Each number is 200 + 40 x the weight over its row's rms, rounded and kept within 0 to 999. Layers, rows and columns count from 0. The size before them is the row's rms in percent of the matrix's.

# layer 4 attention value, 576x576, rms 0.117, rows 51-159, columns 448-511
096,146,237,201,160,213,152,142,226,227,146,147,204,249,169,174,221,208,248,259,235,149,173,237,205,140,139,237,218,253,207,187,180,197,142,259,150,185,179,174,241,215,182,185,164,189,181,226,154,140,189,153,196,219,182,250,227,248,195,240,189,192,216,178,203
096,225,153,189,93,265,218,188,200,258,204,222,242,223,205,191,199,174,159,247,201,222,293,285,231,229,144,195,245,214,282,223,155,212,193,170,184,119,223,167,253,198,192,185,234,206,227,191,228,192,161,183,221,134,198,233,268,160,154,203,196,148,174,212,260
102,219,181,247,147,208,182,204,190,201,217,237,162,208,201,247,154,217,243,139,198,248,253,161,191,248,252,271,311,209,148,252,161,217,158,157,168,258,196,206,140,155,192,234,217,195,192,231,165,195,188,82,137,198,179,231,225,276,249,213,187,230,222,248,255
097,197,231,221,180,178,225,184,135,207,157,178,213,173,136,217,242,203,237,177,217,235,200,241,195,212,222,230,203,194,265,236,231,192,215,217,180,287,167,212,184,205,182,216,126,149,227,230,88,236,160,210,227,154,135,182,234,193,242,273,162,186,177,210,149
097,163,259,156,188,166,244,145,157,216,223,198,269,285,194,268,184,217,197,244,157,138,242,205,197,172,209,184,261,184,169,226,180,169,166,153,204,288,189,205,233,135,202,202,170,154,154,157,157,180,144,212,241,120,178,124,192,190,182,158,263,185,136,141,228
095,213,250,244,187,236,214,216,188,265,245,147,226,272,184,270,188,270,247,215,195,157,196,273,187,193,272,177,130,200,256,167,285,196,208,244,191,127,155,151,209,210,155,261,179,210,194,210,196,189,227,204,224,246,193,100,250,264,210,198,193,138,169,196,282
105,193,271,179,162,175,247,226,164,165,147,170,152,226,130,282,166,191,212,193,187,173,295,203,163,171,177,209,160,190,164,214,166,123,170,189,175,277,191,220,96,199,202,170,169,195,205,241,268,185,207,186,247,212,222,163,191,175,185,208,171,187,180,211,169
099,204,224,265,233,151,158,272,228,244,171,100,243,195,96,216,187,246,211,230,159,210,197,241,213,177,260,138,197,204,255,216,234,163,233,183,89,247,164,204,206,182,202,191,278,210,282,208,176,260,198,267,161,201,145,224,190,153,235,227,216,225,254,210,211
098,207,148,201,184,170,168,272,191,161,156,165,165,204,173,212,191,141,179,234,207,102,234,168,242,184,202,217,251,197,196,261,266,238,165,166,247,229,155,225,179,211,258,183,203,172,169,174,173,244,210,203,234,236,210,139,206,229,206,185,196,268,198,199,208
101,204,171,211,202,181,188,224,186,165,248,199,228,196,223,223,179,215,209,218,189,227,204,219,143,169,254,206,245,210,209,195,232,152,208,118,152,198,211,118,177,144,259,220,247,193,215,236,247,229,233,196,224,273,225,226,220,199,243,151,105,239,245,185,145
101,204,200,218,199,147,150,243,255,192,205,202,174,224,181,150,236,205,201,156,176,166,252,158,225,210,273,187,115,258,228,201,191,245,234,183,219,174,223,256,147,223,214,204,164,170,170,247,129,226,183,142,238,221,140,254,147,137,204,149,248,186,242,190,169
104,255,207,260,144,131,217,193,215,202,250,209,205,204,171,179,280,190,245,219,185,249,122,210,176,229,198,203,161,243,208,252,230,253,211,228,166,189,113,278,153,174,222,211,201,113,183,193,253,256,166,237,81,175,222,164,233,173,189,266,182,159,231,106,213
096,137,212,167,184,134,293,154,216,212,215,302,190,192,212,186,86,134,173,278,183,277,231,201,164,223,238,226,170,210,229,237,225,175,246,176,186,195,185,230,306,216,185,243,250,140,246,215,198,165,243,161,172,168,181,216,173,215,163,233,210,170,220,208,218
099,187,278,242,202,181,247,204,161,262,167,181,172,218,229,233,181,186,242,195,181,225,199,193,235,213,211,188,266,162,254,142,162,271,171,220,124,215,189,180,164,225,110,197,230,218,198,229,239,188,219,221,270,233,168,244,278,176,162,210,257,196,225,136,227
103,150,133,126,218,178,172,164,264,245,206,174,145,224,172,268,175,205,181,201,208,179,158,167,215,186,104,213,126,201,219,246,235,133,230,146,152,204,214,155,201,198,242,156,167,187,183,179,151,144,156,220,144,286,175,169,219,184,186,153,226,287,207,242,214
095,198,240,223,190,156,191,249,170,74,224,220,216,134,180,249,251,210,174,177,163,174,150,206,161,232,139,224,210,192,249,152,207,204,182,139,249,117,197,262,189,109,199,127,177,147,180,265,82,103,225,153,179,218,239,204,184,182,139,181,195,286,207,268,136
096,285,124,147,116,227,272,202,172,266,204,256,231,235,182,171,220,194,206,198,136,166,173,221,167,188,188,235,260,178,147,200,220,233,179,244,226,212,169,176,214,193,190,164,223,236,202,154,206,226,223,148,222,275,204,240,223,267,221,194,192,171,245,195,202
100,139,102,212,271,254,162,116,139,125,230,226,176,228,174,273,197,203,160,270,181,219,176,235,248,183,194,248,227,236,164,187,128,172,166,172,168,159,133,188,229,186,208,263,157,187,211,216,168,237,210,196,264,160,222,128,207,177,151,231,182,270,121,156,195
096,110,261,212,160,242,274,157,217,191,187,169,159,183,210,224,202,229,157,253,107,189,227,233,202,175,195,159,220,252,176,189,154,211,238,233,250,202,222,179,225,155,253,282,175,209,208,265,167,185,175,236,124,276,279,232,212,170,143,217,279,149,174,208,155
098,156,215,263,181,166,209,216,170,191,164,170,196,146,224,197,174,164,276,214,222,167,201,212,254,239,208,252,249,180,153,168,180,229,277,234,157,294,253,219,242,292,200,250,264,249,174,198,166,214,248,217,187,162,182,202,198,224,190,179,200,192,254,252,164
093,204,129,203,221,161,249,232,274,177,181,183,187,211,186,179,217,198,200,180,232,196,147,183,188,225,225,280,222,168,195,152,164,238,128,150,160,198,231,202,241,204,204,191,187,171,151,158,177,165,248,182,179,156,253,253,132,175,221,198,209,162,146,119,156
106,195,181,192,178,195,115,253,176,164,192,190,181,211,189,187,155,226,265,153,243,212,212,166,160,198,181,216,208,225,231,280,284,230,162,235,254,161,248,204,246,228,157,186,228,160,166,226,202,217,216,201,247,117,182,204,185,245,183,217,230,138,120,107,224
092,223,210,136,252,176,182,177,175,246,213,200,205,238,186,204,168,206,239,235,182,187,184,131,245,175,205,165,169,141,246,213,188,171,181,195,190,256,218,163,213,200,183,158,130,250,224,213,269,270,183,216,194,169,172,211,195,196,205,238,237,199,176,230,200
095,187,152,231,109,122,109,140,254,144,196,262,152,212,198,184,183,193,210,205,220,154,175,214,216,213,169,244,226,197,161,199,149,155,218,191,172,272,191,204,195,208,206,195,125,122,209,203,297,216,187,217,195,211,216,234,134,197,232,212,211,239,249,215,119
102,235,217,212,252,157,254,277,190,215,172,227,180,206,174,196,236,188,199,223,202,207,304,220,229,165,289,237,191,199,273,186,91,150,154,195,140,197,231,213,154,208,142,244,181,152,230,190,239,171,259,144,172,217,244,256,213,180,210,116,225,185,152,206,236
101,266,251,129,227,184,188,181,154,206,173,212,129,199,185,193,179,243,195,181,233,269,224,242,200,238,157,188,195,186,146,194,237,143,218,180,215,255,250,209,242,169,217,171,175,176,265,218,247,192,154,287,206,187,191,282,254,209,175,226,130,153,213,207,169
102,214,231,197,232,187,173,259,159,175,111,149,212,213,174,99,226,195,195,213,192,264,199,232,197,259,204,243,223,243,142,199,140,165,123,194,194,266,122,238,187,199,166,178,165,209,240,128,191,129,245,154,308,159,201,205,187,175,185,231,197,214,266,150,254
097,156,236,227,197,228,176,250,182,185,228,202,217,183,194,261,207,243,211,203,125,308,259,228,122,209,231,135,215,210,188,164,194,261,178,213,254,181,223,143,211,184,242,228,178,176,230,165,192,211,266,146,188,161,238,150,188,143,194,202,197,229,207,225,181
097,302,163,102,203,242,244,153,211,207,193,182,168,162,208,219,222,236,182,160,183,195,246,137,195,221,171,121,183,216,235,161,203,173,145,145,188,166,214,157,243,178,151,157,180,119,206,170,177,172,216,200,215,200,239,238,231,190,219,215,181,233,197,164,178
099,209,186,262,140,186,282,151,233,175,142,230,144,189,229,226,159,202,198,197,213,202,132,135,223,178,127,187,214,215,227,256,195,192,168,178,101,221,256,199,231,275,100,205,256,285,152,199,200,187,112,210,272,307,206,253,225,160,229,209,192,179,144,189,143
094,179,241,218,133,251,231,122,253,182,205,270,207,177,202,203,207,236,203,201,168,175,227,237,189,240,203,203,250,180,234,266,172,220,160,224,169,233,187,228,187,189,260,197,143,219,203,170,238,218,96,131,192,134,195,89,195,89,103,252,175,139,156,211,205
097,172,149,230,268,174,195,278,211,220,126,210,245,145,285,233,178,138,130,169,249,179,247,200,193,198,188,221,187,161,296,163,204,303,160,217,169,174,117,178,264,174,327,155,133,116,163,207,203,224,164,210,141,210,179,186,252,223,216,212,233,138,231,158,166
101,179,235,188,140,117,190,244,183,174,216,198,280,161,287,224,228,184,236,253,154,163,195,139,198,263,185,253,199,229,266,176,143,232,233,197,239,169,156,189,212,169,193,109,254,198,175,206,152,205,160,221,155,257,232,136,137,260,203,219,109,212,255,175,238
100,180,197,154,192,200,233,158,179,216,248,266,171,201,163,195,237,169,142,233,227,149,231,212,166,195,224,228,122,236,150,189,234,213,182,190,76,192,223,243,270,214,162,223,214,180,244,240,190,219,264,187,218,235,266,154,224,232,170,207,244,253,173,178,140
098,243,187,206,156,243,317,203,230,196,236,256,192,212,163,172,234,213,197,288,188,138,189,155,200,202,234,224,218,218,235,193,233,168,163,173,225,201,279,165,184,256,172,215,227,184,204,107,209,268,133,182,151,166,264,129,200,145,211,157,153,204,225,188,126
094,270,223,198,256,195,195,206,176,184,227,174,249,208,224,248,203,225,222,292,188,174,172,205,243,161,204,142,176,197,178,123,199,252,206,191,242,194,273,180,146,163,201,94,234,272,223,188,180,244,219,188,216,192,213,217,112,265,167,221,165,230,156,170,255
100,203,246,276,155,172,260,195,196,138,188,169,302,194,249,207,207,164,164,238,170,281,238,154,163,177,192,248,206,224,189,221,208,210,243,182,204,190,207,185,161,176,211,184,151,223,203,224,239,187,210,266,216,207,208,208,227,179,192,167,174,200,342,177,192
098,239,196,217,172,174,165,224,202,227,169,144,166,161,162,181,174,199,221,187,272,226,151,258,261,166,203,154,180,251,176,218,258,239,164,266,188,224,155,172,233,175,181,168,140,255,244,189,145,176,253,167,199,182,269,152,221,259,215,141,236,133,217,204,213
103,257,181,193,200,247,184,164,228,228,157,253,206,253,198,210,231,231,252,219,232,92,247,222,269,187,201,260,240,187,221,167,167,186,151,169,199,230,181,197,198,219,220,201,277,221,180,165,175,191,220,169,184,243,144,264,99,173,181,241,277,209,231,216,183
096,156,167,284,210,208,138,243,169,213,196,257,234,207,193,163,275,191,151,152,173,193,201,135,216,188,161,209,232,204,208,199,202,241,234,189,228,180,218,226,190,189,197,240,267,199,227,189,165,116,205,111,220,257,234,239,171,250,221,240,177,220,260,204,216
098,209,176,170,221,173,163,159,218,196,245,133,244,251,179,255,169,215,188,165,128,185,164,242,207,241,196,189,214,225,188,185,154,214,221,162,213,126,249,181,256,174,271,189,145,192,164,162,219,223,152,203,140,179,181,217,162,243,237,269,235,138,105,268,199
098,212,236,177,243,260,179,179,201,149,199,186,263,199,129,221,202,168,162,190,228,222,159,179,217,133,214,227,199,227,194,169,220,253,215,258,191,253,203,193,183,252,216,201,191,261,202,168,207,146,200,163,168,155,194,224,196,187,172,194,204,203,175,176,213
103,167,163,235,255,186,174,170,194,276,253,193,179,219,251,199,144,214,187,200,88,185,301,167,245,191,260,221,194,200,155,172,260,208,233,155,160,171,214,145,215,169,257,168,152,188,142,182,195,190,238,197,209,191,142,253,192,133,210,168,199,142,158,134,218
098,208,158,227,259,162,227,217,201,242,196,181,163,130,196,239,137,187,292,124,263,209,164,157,163,202,168,226,264,233,166,240,224,198,160,255,153,214,223,230,289,185,201,193,129,206,177,164,177,156,218,110,287,179,203,200,219,249,232,172,171,181,168,216,200
092,186,204,270,193,193,199,214,184,207,271,209,240,158,139,260,168,119,218,103,211,207,171,188,179,195,100,154,194,163,192,186,275,298,214,224,177,114,180,242,135,237,206,310,241,112,203,238,154,197,227,181,172,193,165,191,143,188,235,252,183,301,210,157,160
095,246,236,195,232,180,189,246,206,171,139,142,187,201,214,159,280,170,175,176,138,156,266,194,251,200,236,176,222,208,210,215,154,229,237,274,216,175,249,194,221,228,207,128,221,237,218,205,290,183,209,208,188,218,220,267,202,155,167,182,248,263,189,164,238
099,184,232,144,226,108,254,234,247,199,198,169,236,201,208,230,178,198,219,210,212,294,159,241,263,215,224,215,187,232,209,207,230,203,157,201,152,218,231,120,203,241,194,229,142,187,169,231,188,218,173,207,138,161,197,226,133,182,249,274,231,212,166,199,160
094,285,201,164,169,197,158,261,172,252,223,235,208,154,115,181,180,162,248,179,199,114,172,208,228,185,172,247,196,188,294,181,216,204,279,133,181,212,169,291,229,207,250,182,199,158,226,99,116,189,227,222,201,260,197,209,113,171,131,173,161,188,198,192,260
096,200,118,254,126,259,243,206,232,203,193,144,233,229,192,221,212,197,165,159,204,187,157,157,127,166,148,283,152,165,200,153,162,334,173,258,204,254,87,161,213,251,165,210,180,231,192,236,280,257,243,167,118,194,216,191,183,152,190,184,170,238,138,193,230
099,226,163,163,220,202,270,177,179,214,192,158,162,222,154,153,216,229,227,202,220,213,226,276,240,198,187,175,170,278,130,205,186,195,112,219,148,238,261,147,161,91,181,192,186,196,189,214,210,259,146,198,187,262,177,205,246,255,210,257,150,202,237,172,150
095,216,219,189,176,186,165,255,218,196,197,92,174,212,157,180,185,217,166,228,182,124,187,171,260,189,203,196,232,181,171,200,220,201,221,207,153,211,235,223,137,237,173,163,209,191,201,136,183,204,245,205,206,208,205,184,249,214,185,196,200,228,202,169,206
097,251,258,230,198,163,227,213,215,182,169,134,129,246,192,234,186,252,247,181,199,250,249,191,226,171,171,215,233,223,233,198,233,172,201,117,203,170,217,174,278,206,196,187,148,228,213,194,208,230,225,217,199,175,185,176,157,227,192,166,165,243,112,198,250
094,230,229,145,217,181,192,194,155,196,263,187,203,153,215,105,237,184,243,246,153,226,235,121,288,199,199,251,232,162,173,225,222,295,165,187,202,218,87,280,133,218,175,245,259,207,121,210,242,237,206,228,258,185,247,190,251,176,151,235,146,159,215,153,274
096,225,149,145,224,260,223,209,187,250,161,132,228,172,195,212,261,214,135,202,142,204,305,228,225,120,193,213,201,247,188,212,210,171,207,230,162,211,215,204,160,208,177,212,224,227,157,275,278,155,258,121,221,191,162,168,244,227,210,202,143,201,224,166,204
099,163,192,217,217,227,233,137,210,223,187,139,158,254,143,201,173,194,188,148,213,279,207,262,184,177,213,200,235,152,237,179,243,191,216,182,126,255,257,214,211,206,182,253,194,197,205,215,192,155,240,247,193,267,209,222,190,235,301,196,234,186,199,226,205
098,194,218,236,216,192,235,196,203,166,167,146,156,246,260,115,177,219,286,189,237,175,185,209,234,211,208,191,220,192,205,184,196,147,173,184,191,227,239,184,188,249,290,113,193,129,244,181,167,161,212,251,180,147,230,180,258,205,223,227,186,222,186,208,158
103,253,239,142,183,136,165,195,205,190,138,250,219,201,250,242,163,227,176,129,144,124,187,204,219,119,221,301,197,184,242,234,130,256,213,163,241,125,194,161,193,136,259,215,157,169,172,182,206,222,222,216,185,234,247,215,259,197,200,164,171,189,198,206,139
101,166,308,258,216,192,210,143,220,201,78,260,224,194,171,169,142,187,192,196,229,232,246,226,210,167,282,223,199,179,286,193,158,153,184,200,219,219,254,138,119,183,188,231,186,191,240,244,242,176,170,219,182,259,162,205,184,146,138,236,219,164,118,188,155
097,165,183,228,153,205,243,222,260,197,146,237,226,211,232,305,131,155,174,248,216,251,238,235,76,168,174,256,201,187,130,270,249,216,249,207,131,187,240,230,186,219,179,203,235,164,192,181,252,242,274,226,223,232,244,214,201,124,280,223,146,163,182,200,200
100,237,188,159,176,195,210,273,185,267,204,254,190,214,198,271,195,242,193,169,194,242,218,219,199,174,226,278,159,236,179,163,184,216,168,259,271,197,202,262,197,162,206,249,205,226,207,105,162,148,200,149,192,134,250,127,189,310,176,189,243,164,217,236,255
097,264,175,254,246,116,231,254,156,213,231,135,150,128,218,217,242,229,165,163,143,221,279,236,195,261,241,296,170,131,200,284,237,129,190,197,234,192,238,186,182,248,219,217,242,126,199,235,181,192,209,239,180,165,210,212,183,164,223,188,195,216,161,192,218
091,216,244,236,170,208,211,150,171,160,201,210,188,164,208,266,211,184,174,241,209,217,316,185,200,97,138,273,192,219,207,190,160,252,271,229,208,220,161,208,204,156,170,236,215,235,147,191,234,197,201,223,200,239,192,180,169,195,201,182,105,175,143,194,160
098,170,189,210,128,165,210,236,254,246,168,126,155,198,288,201,246,170,214,185,201,229,191,117,154,178,254,172,164,171,171,230,219,210,208,220,259,174,159,168,215,269,220,176,201,234,239,169,208,273,253,160,202,243,146,217,282,189,306,257,143,246,252,186,200
096,205,212,170,185,200,240,179,235,142,243,164,223,228,199,205,168,149,169,167,181,214,248,215,182,205,238,231,188,175,260,190,175,216,205,173,213,164,144,213,235,190,214,195,225,226,167,162,292,141,237,173,230,132,168,177,227,168,224,164,169,214,89,218,271
100,231,225,187,252,186,192,177,124,235,162,269,184,207,175,139,184,137,264,123,251,173,228,226,191,264,167,239,185,228,275,170,174,163,172,161,162,187,230,254,257,286,211,133,214,264,172,209,233,200,222,195,264,180,215,174,282,215,227,254,189,171,159,170,202
096,196,216,195,207,247,205,248,251,226,189,213,234,230,218,202,116,175,199,260,131,186,166,176,196,222,273,172,167,133,196,192,192,202,149,211,176,145,266,255,151,181,254,215,261,173,261,229,229,228,182,240,75,223,239,237,203,220,144,165,226,195,195,189,131
100,257,260,201,150,169,199,176,138,155,124,197,222,248,199,215,152,206,254,247,256,160,233,247,251,203,203,155,199,213,227,218,211,224,219,187,228,148,229,217,229,243,172,116,225,181,134,129,257,169,113,195,157,154,202,234,197,206,140,217,250,261,162,175,191
099,149,216,209,193,190,200,132,210,247,214,178,268,188,118,201,249,187,234,180,211,200,241,175,208,268,152,227,174,219,232,201,129,175,190,206,217,155,197,232,252,125,152,243,175,205,229,182,231,170,217,175,176,175,184,159,203,216,222,179,227,209,127,204,231
094,212,175,232,177,258,157,284,267,96,175,190,145,69,183,112,237,141,167,236,275,220,189,191,232,216,150,233,194,201,179,214,195,150,203,254,239,182,159,220,203,190,164,168,199,228,235,232,215,239,202,243,217,276,183,109,183,215,233,208,214,184,231,275,172
095,286,182,212,197,176,186,166,232,178,200,205,254,108,162,290,176,153,166,159,136,227,140,271,169,213,187,185,135,193,181,272,225,150,185,232,272,181,204,259,169,162,203,241,183,233,224,211,168,172,278,158,195,230,213,232,167,196,211,204,193,245,159,241,199
098,282,222,240,190,230,197,118,212,230,207,229,190,193,210,171,138,256,276,220,191,250,193,227,212,197,170,192,167,187,201,152,201,119,221,172,126,190,191,231,190,264,204,183,190,203,258,240,286,140,106,154,272,176,208,222,201,151,169,193,174,224,192,212,109
098,166,197,126,240,191,179,230,154,293,206,235,180,219,193,115,223,194,143,185,205,228,258,210,141,197,169,196,147,187,152,206,182,86,216,173,142,227,193,146,190,179,225,228,206,186,196,234,186,198,176,249,191,160,185,102,176,189,197,215,188,211,306,214,180
101,205,185,239,198,176,209,186,243,235,262,121,167,174,202,159,189,195,179,285,252,229,185,200,229,181,129,205,188,230,253,184,130,219,223,235,222,141,198,243,219,210,138,213,191,90,227,122,213,156,137,191,203,141,263,266,171,284,213,194,127,176,208,189,115
098,232,212,263,180,169,186,153,229,212,196,233,120,257,182,167,191,189,146,154,207,278,125,202,244,268,200,187,253,229,254,207,200,238,252,152,264,275,175,228,203,175,225,227,186,230,162,182,254,185,44,187,209,219,201,164,204,190,184,215,182,238,221,161,197
096,244,179,138,196,176,225,211,172,156,172,222,236,272,149,180,230,139,252,180,209,189,130,217,205,186,157,168,174,190,214,178,154,162,108,241,215,193,239,224,288,192,241,215,161,185,174,145,222,166,261,180,215,246,170,210,108,126,261,171,178,264,218,177,203
100,176,215,233,149,202,189,214,195,208,172,216,157,243,147,185,225,215,214,255,158,197,266,164,209,157,190,154,151,200,254,166,181,135,194,195,183,172,238,146,171,196,245,125,178,216,170,215,210,182,204,206,201,155,218,202,208,109,259,163,246,187,229,91,217
100,187,202,218,245,236,255,211,195,148,272,185,191,203,174,203,170,197,223,202,259,256,185,251,200,187,201,212,112,212,192,172,199,193,205,237,205,206,177,182,196,216,188,276,215,229,159,241,226,197,221,206,157,174,201,157,237,225,167,170,136,226,201,201,250
096,209,151,229,197,185,192,121,196,198,252,238,196,189,204,178,199,208,178,189,221,219,188,230,170,180,173,204,234,196,140,176,222,191,187,198,160,170,209,203,182,192,190,169,263,196,259,223,183,150,181,216,192,244,223,175,257,211,230,180,203,220,220,164,196
096,257,242,226,160,172,231,213,184,227,198,174,189,200,217,269,225,164,221,166,189,165,176,142,179,211,160,238,245,216,230,279,157,197,180,262,214,169,274,139,213,151,200,263,221,143,332,241,183,192,166,255,212,243,161,252,232,170,164,226,157,190,122,172,164
103,181,220,199,224,193,228,157,198,166,151,234,135,163,124,154,209,198,162,256,155,190,219,225,206,167,218,145,163,267,227,191,181,125,229,209,152,238,168,200,128,184,210,263,167,204,175,327,253,236,145,213,177,262,175,121,283,219,197,211,245,180,231,154,204
101,190,200,258,145,154,214,135,155,149,135,212,190,142,190,173,253,298,244,109,186,208,174,197,286,195,185,212,262,209,216,124,210,178,112,201,213,187,183,216,159,119,244,227,160,255,198,194,185,263,239,179,235,225,174,182,184,237,199,198,187,175,223,211,245
104,170,243,222,236,256,215,194,201,224,157,255,169,181,150,174,217,167,228,141,195,96,206,173,145,219,188,143,225,215,273,206,234,164,249,172,246,150,181,195,155,170,186,237,197,201,189,197,265,187,167,171,199,198,217,215,187,175,209,240,172,277,262,242,154
097,231,219,189,140,210,155,167,212,195,166,203,257,190,130,240,164,208,214,169,205,260,156,138,198,269,238,248,210,335,189,265,122,207,281,222,154,198,203,111,148,211,245,163,156,251,205,215,168,136,224,194,188,271,182,194,273,223,269,231,201,160,193,119,151
097,148,243,179,206,183,219,198,234,168,185,125,224,171,204,217,200,270,183,112,136,170,181,211,160,196,227,154,214,179,231,188,189,264,171,262,190,194,181,223,197,177,155,193,207,195,166,238,143,195,184,154,227,263,222,215,161,107,211,233,198,163,174,262,175
098,249,220,258,154,154,240,229,149,210,207,211,206,183,232,162,184,212,221,177,211,201,233,157,186,247,217,181,161,219,200,157,188,227,189,253,151,187,108,170,214,168,198,195,229,256,230,182,240,204,213,216,181,181,220,254,215,195,105,174,223,160,157,266,190
090,289,179,133,131,227,163,196,220,241,175,156,244,219,167,221,243,173,210,212,225,148,170,120,210,161,249,188,137,186,258,186,246,306,268,212,285,287,202,202,251,113,146,191,229,118,187,212,132,272,210,205,211,89,195,262,225,199,163,200,170,172,272,211,157
102,230,177,256,252,177,213,305,219,258,175,180,176,227,179,145,138,206,140,272,145,217,162,188,151,180,273,183,275,256,191,178,197,271,136,208,208,247,255,233,196,186,149,188,157,213,293,203,225,123,227,250,148,187,137,285,207,204,209,174,214,161,191,258,219
098,100,174,216,230,140,170,205,206,208,211,252,131,189,182,250,114,199,169,224,246,222,127,212,184,232,231,213,252,248,122,195,154,277,234,221,245,195,135,128,242,235,204,242,151,222,169,174,316,190,298,185,204,266,206,147,281,175,198,219,189,213,186,139,141
093,210,176,251,124,181,186,111,140,260,79,247,239,197,224,212,206,209,282,202,184,209,279,141,161,197,232,236,257,196,156,209,167,173,213,207,195,334,158,166,218,168,277,256,265,125,130,148,142,147,226,169,225,181,157,218,188,138,155,211,193,182,193,253,262
097,164,132,181,271,225,248,210,208,252,211,193,190,195,172,183,169,214,219,250,145,191,184,182,200,194,120,130,203,227,166,191,211,191,237,276,168,215,198,219,142,204,172,200,288,237,200,268,59,223,161,158,179,236,196,176,248,193,257,152,172,220,216,302,278
100,204,237,223,164,225,204,177,232,180,283,166,135,187,222,210,224,226,225,257,183,147,147,208,205,210,225,148,259,243,222,162,191,212,171,191,206,247,192,228,280,196,131,235,203,172,195,141,217,239,222,176,176,190,151,131,225,205,162,180,222,220,261,190,293
097,161,225,143,200,176,203,193,197,193,188,125,213,225,202,239,96,146,268,190,206,150,151,195,161,141,194,253,232,192,251,168,266,261,210,162,238,222,212,146,186,190,179,159,142,207,191,201,195,202,246,226,190,232,190,173,165,180,191,190,168,191,241,194,183
098,181,143,181,257,174,287,245,167,184,119,240,173,239,182,133,249,245,240,236,176,221,181,163,176,217,188,217,263,165,194,224,284,225,213,160,260,236,180,218,237,206,232,152,183,216,190,264,237,221,171,156,160,270,183,257,189,181,172,143,239,189,207,188,227
098,222,210,217,195,251,213,266,178,234,146,247,151,160,180,197,102,181,266,190,174,181,214,161,248,149,236,195,141,151,116,152,255,212,210,225,176,271,171,198,193,270,239,197,181,278,242,218,148,182,207,212,138,218,135,129,164,208,183,191,214,205,181,223,182
095,189,176,173,215,243,270,209,246,206,194,259,151,232,249,162,244,233,91,228,176,239,234,139,191,139,192,221,240,166,201,212,204,201,204,162,234,124,224,222,206,121,172,184,229,161,186,186,234,226,182,153,255,192,247,294,237,235,233,236,216,181,171,220,252
096,259,235,229,200,271,165,210,283,151,129,244,195,180,197,175,213,215,185,250,186,242,203,216,187,188,157,241,243,203,150,151,172,165,207,219,198,193,208,299,162,215,247,155,135,241,215,247,201,170,140,193,222,147,228,258,134,201,236,189,186,198,150,245,195
096,229,136,188,263,218,222,226,164,220,197,161,244,263,161,250,181,228,207,236,205,213,201,119,278,157,195,212,283,233,211,186,179,181,104,197,172,154,156,196,225,238,227,162,266,202,219,220,221,205,218,222,183,236,213,203,219,253,210,243,199,179,197,189,209
100,201,215,159,208,191,258,217,234,130,207,199,187,170,202,159,175,228,266,243,275,191,221,170,240,198,173,132,179,148,194,163,187,226,198,156,264,190,227,227,180,153,242,220,224,181,193,189,172,245,262,215,199,209,194,181,273,188,200,213,135,191,175,236,203
107,151,122,162,253,158,193,283,190,219,278,166,162,194,194,185,207,240,234,232,182,203,225,196,256,263,225,156,227,178,224,187,171,268,206,214,148,189,197,196,269,240,200,155,230,219,248,264,117,181,235,197,102,274,191,201,222,237,164,179,178,188,218,94,268
095,206,282,250,189,243,176,287,220,221,219,196,288,173,283,194,154,185,237,217,246,197,268,230,177,178,203,251,297,182,191,184,83,155,263,203,179,172,158,239,205,194,211,238,205,176,203,125,220,166,162,236,189,218,217,242,268,172,248,150,127,198,248,240,189
099,184,226,228,178,192,112,162,246,238,203,194,224,233,179,160,225,154,172,233,218,245,204,128,161,142,251,187,189,139,217,186,194,130,164,200,209,206,242,222,258,149,222,201,133,257,133,245,189,102,175,284,184,219,178,193,155,130,272,185,180,244,236,259,114
105,164,184,174,176,219,215,237,187,201,245,161,272,181,138,115,187,211,191,219,161,235,210,214,139,200,199,201,122,219,224,203,195,180,186,161,113,147,220,181,183,221,158,175,250,255,175,187,253,147,212,138,110,207,264,239,228,174,190,220,181,145,207,122,255
097,271,189,248,253,183,182,185,161,241,218,233,347,193,224,194,199,225,185,203,294,162,159,254,93,209,181,152,130,207,169,140,195,162,221,140,302,164,198,203,243,262,186,241,187,249,232,131,196,179,177,185,158,190,275,250,256,230,230,190,101,172,248,143,227
098,258,202,204,179,199,160,145,185,271,197,243,187,173,193,210,195,243,131,146,100,148,210,258,210,183,163,220,200,246,116,165,202,219,194,228,174,227,223,263,219,226,220,250,230,240,225,231,154,214,196,178,258,248,226,201,172,227,158,214,215,170,190,163,215
097,181,285,163,205,185,196,167,210,174,234,189,222,214,168,204,187,228,257,254,237,170,154,223,180,209,244,151,101,176,169,185,188,225,151,200,184,193,164,215,229,195,215,179,126,202,151,233,194,133,140,197,190,170,239,171,307,211,206,193,173,242,253,166,220
095,194,176,160,220,244,186,151,208,215,150,226,141,282,247,195,259,219,320,225,243,234,185,195,168,191,198,200,162,244,258,213,245,154,206,277,272,152,162,201,231,194,155,238,165,185,177,270,175,190,156,244,240,251,243,227,237,176,262,215,155,167,180,220,153
097,157,248,189,194,174,222,160,197,147,166,244,203,173,236,188,169,262,192,248,185,246,184,167,168,167,196,234,207,199,195,159,194,238,196,160,201,257,198,230,220,85,158,164,221,239,173,242,194,207,235,173,244,259,123,203,183,225,172,213,196,231,235,242,213
095,182,212,226,290,185,257,166,248,169,247,190,187,169,221,174,216,157,232,185,173,185,180,216,267,181,172,283,210,133,189,192,242,226,220,227,220,209,135,193,218,209,151,254,199,199,220,190,196,185,222,187,157,156,128,174,178,189,116,249,209,198,192,200,188
100,262,235,239,145,202,210,243,182,205,191,170,254,163,181,143,186,228,206,251,209,263,201,251,242,224,197,184,196,177,160,133,199,240,180,201,224,174,150,232,182,181,162,192,240,285,184,164,198,287,193,174,150,232,206,193,179,174,183,183,164,181,172,265,309